Weights of a small GPT-style language model, trained from scratch on English Wikipedia: 1.75M parameters, a variant of SOAP for these matrices.
Each number is 128 + 32 x the weight over the matrix's rms, rounded and kept within 0 to 255. Layers, rows and columns count from 0.

# layer 4 MLP down, 128x448, rms 0.123, rows 0-48, columns 320-383
[[119 154 162 193 190 137 140  71 122 135 145 112  40 189 125 111 133 130 116  42 143 171 175 115 114 114 123 158 179 178  88 130  64 112 125 101 111  83 172 119 146 158 123 149 107 126  86  81 130 141 128 166 138  82 166 153 103 127  76 133 134 110  64 152]
 [193  89 140 154 120 181 177 137 136 159 151 125 117 210 118 125 156 127 142 131  58  69  74 177 150 152 130 118 181 231  85  93 156 131 162 205 126 119 119 130 102 100  57 132 158 139  94  94 141  81  97 126 159  67 129  82  88  87 171 134 205  76 144  82]
 [177 100 161  96 140 113  78 136  83 174 131 129 189 151 122 132 165 133 144 139 170  71 160 125  99 120 155 142 119 176  72 146  98 133 177 139 154 111 163 216 145 113 134 143 178 154 117 169 101 142  96 112 139 142 115 167 132 146 152  55 124  93 167 134]
 [ 96  92 134 112 191 131  85 125 107 137 172 222  61 135  89  98 148 144 104 151  81 171 127 125 163  65 165 142 160 184 164 168 133 128 166 140 108 116 182 100 139  97  72 149 136 131 101  63  99 115  76  91 142 108  90  74 111 142 162 177  97 132 132 143]
 [151 106 154 136 122 152 131 131 179 137 151 111 129 101 174 112 127 111 102 118 167 140 111  97 103 127 135 144 212 113 123  89 132 177 175 111 119 123 156 110 108  88 155 105 173  87 109  97 154 122 128 125 118 142 133 118 124 178 110  92 176 128 113 161]
 [158 179 166 125 213 142 125 131 114 148 108 171  60 137 159 185 125  94 138 109  90 110  71  79 135 147 151  76 151 169 200 110  74 161 170 127  53 115  83  97 181 158 121  92 101 169 152  70 178 150 170 113 207  91 130 135 114 188 109 176  64 185 149  72]
 [114 130 113 111  89 109 122 161 210 148  68 120 166  90 147 125 104  93 184 198 146  63  74  86 100 177 151 110 123 133 143  84 107 189  95  80 117 103 134  87 144 110  63 120  78 132 136  84  73 109 132  69 118 158 117 128 158 175 132 105 154  61 100 117]
 [101  82 145  63  81 144 146 147 138 129 122 135 167 153 133 215 162  92 173 149 135 128  95 139 101 107 106  95 147 118 142 171 161 130 120 118  88 158  73 163 125 115 167  80 159 144 169 168 118  95 134  77 131 117 121 130 105 120 137 115 105 137 114 189]
 [118 131 167 136 143 150  98 132 183 148  87 175 147 119 146 164 157 182 203 106 157 171 141 103 112 116 118 117 129  87 135  52  95 126  87 137  71 103 178 135 118 139 109  93 110 152 135 151 170 126 127 124 148 130 147 164 153 168 120 166 121 146 107 143]
 [123 123 175  79 160 153 122 152  84 122 125 143  69  57 149  97 143 144  75 144 123 182 162 135 134 132 132  87 184 129 117 122 147 132 134 117 125 146 158 112 116 115 120 109 185 129 143 115 150 141 132  87 100 145 134 124 135 126 121  76  85 137 109 135]
 [166 114 165 107  88 114 101  93 133 134 126 117 179 137 118 122 126 154 162 133 134 132 119 162 127 131  95 166 130 131 112 138 137 135 159 119 153 114 109 148 168 134 112  77 143 124 123 103  83 114 136 144 121  88 121 100 142 136 137 161 177 140 160 126]
 [132 199 100  65 160 127 120 158 112 160 156 141 111  81 122 114 156 125 121 147 137  66  37 139 203 151 140 111 165 193 146 137  81 136 138  90 134 173  44 146 139  72 157 126 187  77 139 125 109 169 121 103  80 141 140  90  89 133 125  59  89 177 145 121]
 [100 143 104 140 115 149 116  92 110 140  97 119 124 205 118 151 126  71 123 106 123 167 114 139 120 128 157 174  27 115 110 213 151 124 196 133 185 121 182 121 105 151 126 170 122 142 121  81 142 186  85 173 184 172 131 151 170  87 114 106 110  96  91  17]
 [ 65 150 132 142 164 137 102 194 130 169 104 185 103  83 127 159  81 121 238 155 130 200 104 182 102 204 116  37 170  96  82 105 121 137 126 143 124 128  97  54 122 120 120  71 145 100 140  84 103 159 119 131 110 149 140 191 148 178 177 121 185 134 108  85]
 [133 167 155 140 146  62 121 117 181  64  87 169 145 107 173 140 129 101 103 102 170 179 160 126 162 151 199 130 121 106 115 139 105 185  76 176  60 147 149 120 127 139 152 170 167 126 145 156 130 177 152 139 124 115 105 130 135 176 132  92  77 127 167  78]
 [130 129 122 147 100 135 141 112 146 103 154  73 157 108  98 120 152 116 128 147 139 113  72 102 102 140 126 147  85 162 157 114 135 117 168  75 120 124 158 108  92  99  64  73 102 130  87 117 145  85 150 151  82 119 117 132 125 146  96 144 109 171 116 151]
 [120 107 135 120 132  85 178 119 126 184 101 150 121  50 190 146 169  79 153 178 128 123 131 148 141 110  62 171 133 111 132 110  97  81 124 108 141 146 118 141 195 115  83  87  95 126 126 108 131 173 178  92  93  43 194 130 104  70  91 140 150 136 126 151]
 [143 112 172 131  83 119 105 164 127 103 183 173 150 168 111 173 134 163  92 117 112 115 161  99  99  80 159  77 110 134 136 134 128  96 117 127 100 176 144  84  95  56 100 146  97 165 163 168 131 162 106 160  52  67 136  82 129 104 120 120 146 129 107 117]
 [ 98 117 129 143  97  63 126  98 168  89  95 110 117  92 117 150 121 168 139 109 100 131 142  67  75 119 119 148 121 180 122 152 143 179 129 132 182 169 170 105 112 129 137 125  68 110  74 124 146 125 170 141  74 129 131  72  81 106 182  96 101 141 186 115]
 [179 132 137 155 164 134 144 156 124  96  98  93  96 121 106 147 107 101 120  75 151 126  84  92 113 117 104 130 148 158  98 133 102 192 156 114 130 139  98 175 143  82 134 126 148 170 135 124 106 145 128  99  62 109 111  70 102 131 174 112 106 146 143  88]
 [153 149 137 188 123 143  94 180 153 182 110 124 150 118 124 134 131  95 173 139  86 112 143 172 155 104 162  85 167  92  56 146 118 138 167  95 127 133 107 156 210 126  86 178 134 123  91 154 104 127 133 167 118 144 112 111 118 111 106  94 104 148 142 101]
 [109  97 159 112 110  99 123  92 126 156 162 148 161 130 121 110 140 155  80 160 123 136 127 112  82 130 103 138 122 111 165 132  63  51 134 102 134 143 161  88 128 114 155 139  87 128  78 158 124  86  82 108 116  90 107 213 202 126 136 172 206 151 148 100]
 [157  78 129  98 161 172 135 183  86 147 138 131 192 153  78 200  97 100 192 127  85 163 129  90 143  75  69 151  97 127  39 118  90  99  99 116 139 147 103 182 127 170 161 135 139 110 153 131 141 140 132 154  98  74 157 129  94 130 135 117 152 159 124 114]
 [182 151 170 201  96 160 132 145 116 120 154 144 125 124 145 134 113 145 167 159 102 180 147 130 123 137 133 143 141 151 110 165 117 162 152  88 115 125 137  95 116  90 134 158 177 202 129 132 133 129 170 171 184 128 102  60  88  78 136 181  88 154 105 168]
 [149 104 129  85  92  70  76 181 173 121  87 119 134 105 152 132 130 140 118 118  88 132 167 130 110 154 164 114 136 163 149  72 100 125 106 132 152 108 154 179 155 152  76  82 113 151 105 141 164 123 100 164 168  75  89 133  35 167 152 137 150 121 168 118]
 [155 152 179 101 124 125  96 138  48 114 147  58 114  98 140 134 126  77 179 101 160 156 146 157 167 139 189 115 139  90  81 164 154 128 104 173  82 122 138 149 125 141 136 187 104 109 150 124 126 154 131 105 111  89 103 147 127 166 103 105 117 118 187 148]
 [194 101 135 125 140 152 105 140 127  64 162 168 146 185 173 148 155 100 109 102 136 159 106 117 180  96 127 149 116 159 138  96  90 100 140 142 110 141 113  35 145 125 143 122  82  97  88 186 149 150 103 143 155  71 142  79  47 129 110 160 113  95 100 117]
 [126  99 123 167  59 163 155  50 150 143 109 188 132  86 125 121 158 100 131 130 124 168 108 163 113 153 108 118  99 127  94 109 142 162 148 123 148 134  87 147 135 102 118 127 126  75 147 141 128  73 123 109 133 203 104 181 153 176 168 144 163 145  88 133]
 [ 95  72 138 145  90 147 102  69 103 134  67 135 141 129 125 171 153 101 167 103 128 134 139 139 147 129  92 166 108 173  78 161 123 108 164 163 118 155  92 148  84 148 108 170 130 131 149 168 126 127 139 123 113 142 119  79  82  87  77  98 136 135 168 116]
 [195 104 119 115 128 146 150 170 154 128 102  97  62 107 152 155 104 180 104 135 105 139  83 120 208 142 151 112 180  88  97 113 126 113 158  88 141 144 101 124 165 129 140 118 184 126 104  70 168 121 116 160  99 120 118  75  88 111 134 142 149 116 132 116]
 [140 113 147 172  91 162 195 121 139 148 133  99 206 128 126 133 124 143 118 122 125 114 159 130 164 137 156 112 116 131 157 118 118 154 103 163 183 105 144 174 131 102 125 189 157  65 141 107 157  92 156 129 102 188 150 156  87 132 101 131 138  83 111 103]
 [121 134 117 140 138 115  79 152 102 153 146 133 135 141 124 134 140 150 160  99 147 106 124 122 125 125 112 123 129 133 111 105 139  84 131 140 123 120 134 158 103 100 180 136 136 188 115  96 131 165 137 147 146 101  72 142 135  94 155 172 107 123 136 156]
 [128 176 165 140 203 131 114 167 104 142  83 118 108 131  54 119 111 102 171 135 158 114 190 132  91  90 111  57 111  65 153  88 126 111 125 118 153  99 146  96 133 126 111 162 112 133  98 120  93 132  80 191 158 112 128  82 199 106  85 149 113  55 184 199]
 [ 46  64 138 143 112 134 108 125 157 103 108 141  85 154  82 109 149 209 150 177 108  77 210 161 104 142 106 181 125 120 132 140  74 106 110 139 154  82 105 180 129 154 114  95 121  88 143 128 139  91 160 163 141 120 164 191  84 131 115 157 173 104 120 171]
 [136 139 102 126  37  96 152  95 171 190 151 189 182 122 113 113 148 161  89 132 151 127 136 118  95 160 147 117 138 123 140 139 179 148  86 118 134 148 123 143 117 117 144  88 162 141 164 120 100 145 123  81 121 165 106 113 135  47 140 131 147  95  88 126]
 [148  54 177 196  77  96 118  92 162 130 111  41 166 139 110 172 109 132  92 151 165 146 127 140 127 168 137 109  99 145 168 108 151 167 116  91  82 132  69 158 111  59  87 129 136 178 147 232  52 141  50 146 128 165 102 105 184 126 155  78  99 147 125 125]
 [142 115 103 126 174  96 151 147  61 122 153 119 165  75 146 196 155 135  83 109 173 120 130 171 126 179 131 146 168 165 132 122  93 163 139 107 120 109 118 146 138 139 162  95 133 137 115 179 143  85 201  77 147 135 125 105 117 149 132 111 123  85 180 109]
 [140  74 100 114 139 181 151 172  91  61 125  80 151  77 165 178 121 178  84 138 108 137  91 106 148 130 123 184 100  79 139 159 108 160 108 152 124 155 151 162 146  91  66 119  75 107 119 126 132  79 151 179 164 162 141 119  78 143 147 145 143 116 125  72]
 [141  66 105 129 142 133 117  61 117 149 111 123 129 120 145 130 174 133 186 136 170 147 126 137 163 100 182 192 159 136 115 190 143  82 156 103 161  73 131 161 161 117 116 150 160 137 125 168 149  99 110 174 142 192 179 110  95 136 158 157 157  97 113 109]
 [126 146  89 125 109 146 136  47 118 129 115 101 157 146 118 151  86  64 132 128  54 197 137 119 166 165  94 167 116 124  55 105  98 134  70  76 160 112 126  49 102  76  94 117 121 100  96 108 147 121 109  93 148 152 111 169  91 115 132 146 136 154 128 134]
 [138 111 147  18 140 143  81 134 117 138 117 109 166 167 134 157 101  78  76  85 185 148 152 104 127 156  99 138 135 124 112 154 105 124  76  97 138 161 207 118 130  68 146  71 165 128 120 110  89 174 165  97  67 161  64 120 149 145 106 103 113 166  82 186]
 [ 91 100 144  98 207 129  91 204  38  88 109 130 143 115 113 108 212  42 187 160 109 137 146 117 116 141 147 170  53 180 152  44 107 111  98 132  89  55 101 165 127 125 115 161 139 167 182 168 146  70 122 170  57 173 120 117 162 108 128 110  80  99 123 156]
 [152 140  68 127 138 138 130 141  68 206 119 127 109 160 145 138 138 128 151 129 130 130 132 149  65 159 113 129  73 104 137  74 100 123  99 165 132 158 116 108  79 110 115 127 144  68 100  84 110  79  57 141 125 138 120 147 143 158 173 169 183 165 104 133]
 [107 114 152 136 150 116 137 181 160 149 123 155 137  75 110  87 150 113 117 162  89 139 149 109 107 132 147 123 164 147  60 109 137  98 147 139  53 126 155 126 159  78 121  66 103 106 145 145 138 152 110 178 109 116  71 203 110 151 131 121 199 123 133 120]
 [146 133 142 181 108  81 109 122 128 171 152 104 125 149  85 105 106 112 126 126 159 124 153 159 162 129 118 128 119 176 181  49 143 149 197 113  86  70 111 113 153  81 125 102 100 170  88 162 113 133 166 143  87 134  49 128 111 135 118 124 115 125 119 111]
 [ 90 145  90 120 106 135 124 141 144 137 165 137 135  75 120 130 137 143 103 161 204 104 141 120 100 126 162 159 199 136 171 164  88 158 161 135 127 123 105 164 114  88 104 142 118 169  86 149  93 131 161 130 133 130 119  96 125 112 127 139  75 151  80 169]
 [100 134  88 113 142 121 116 200  80 120 115 154  85  84  84 135 137 155 168 124 135 132  63  85 154 107 147 101  83  93  83 158  74 120 148 147 133  78 107 103  95 137  67  87 134 146  87 119  68 135 100 105 145 177 136  98 141 110  87 170 118 141 123 113]
 [128 157 205 113 181 155 108 182 108 129  93 111 131 104 158 100 139 136  98  75 129 161 109 101 140 216 146 116 113  73  72  77 117 127 144 151 145  93 158 108 138 116 167 121 122 109 168  84 129 148 114 138  91 133 119 161 133 133 172 124 122  97 161 135]
 [159 141 185 210 158  57 133 120 134 111 148  99 109 122 161 153 165 161 117 117 104 199 112 122 121 101 117 165 127  82 101 125  89 112 182 165 181 156 134  55 103  93  63 195 140 119 155 120 149 105 111 151 106 142 105 163  80  87 158  77  45  95  76  85]]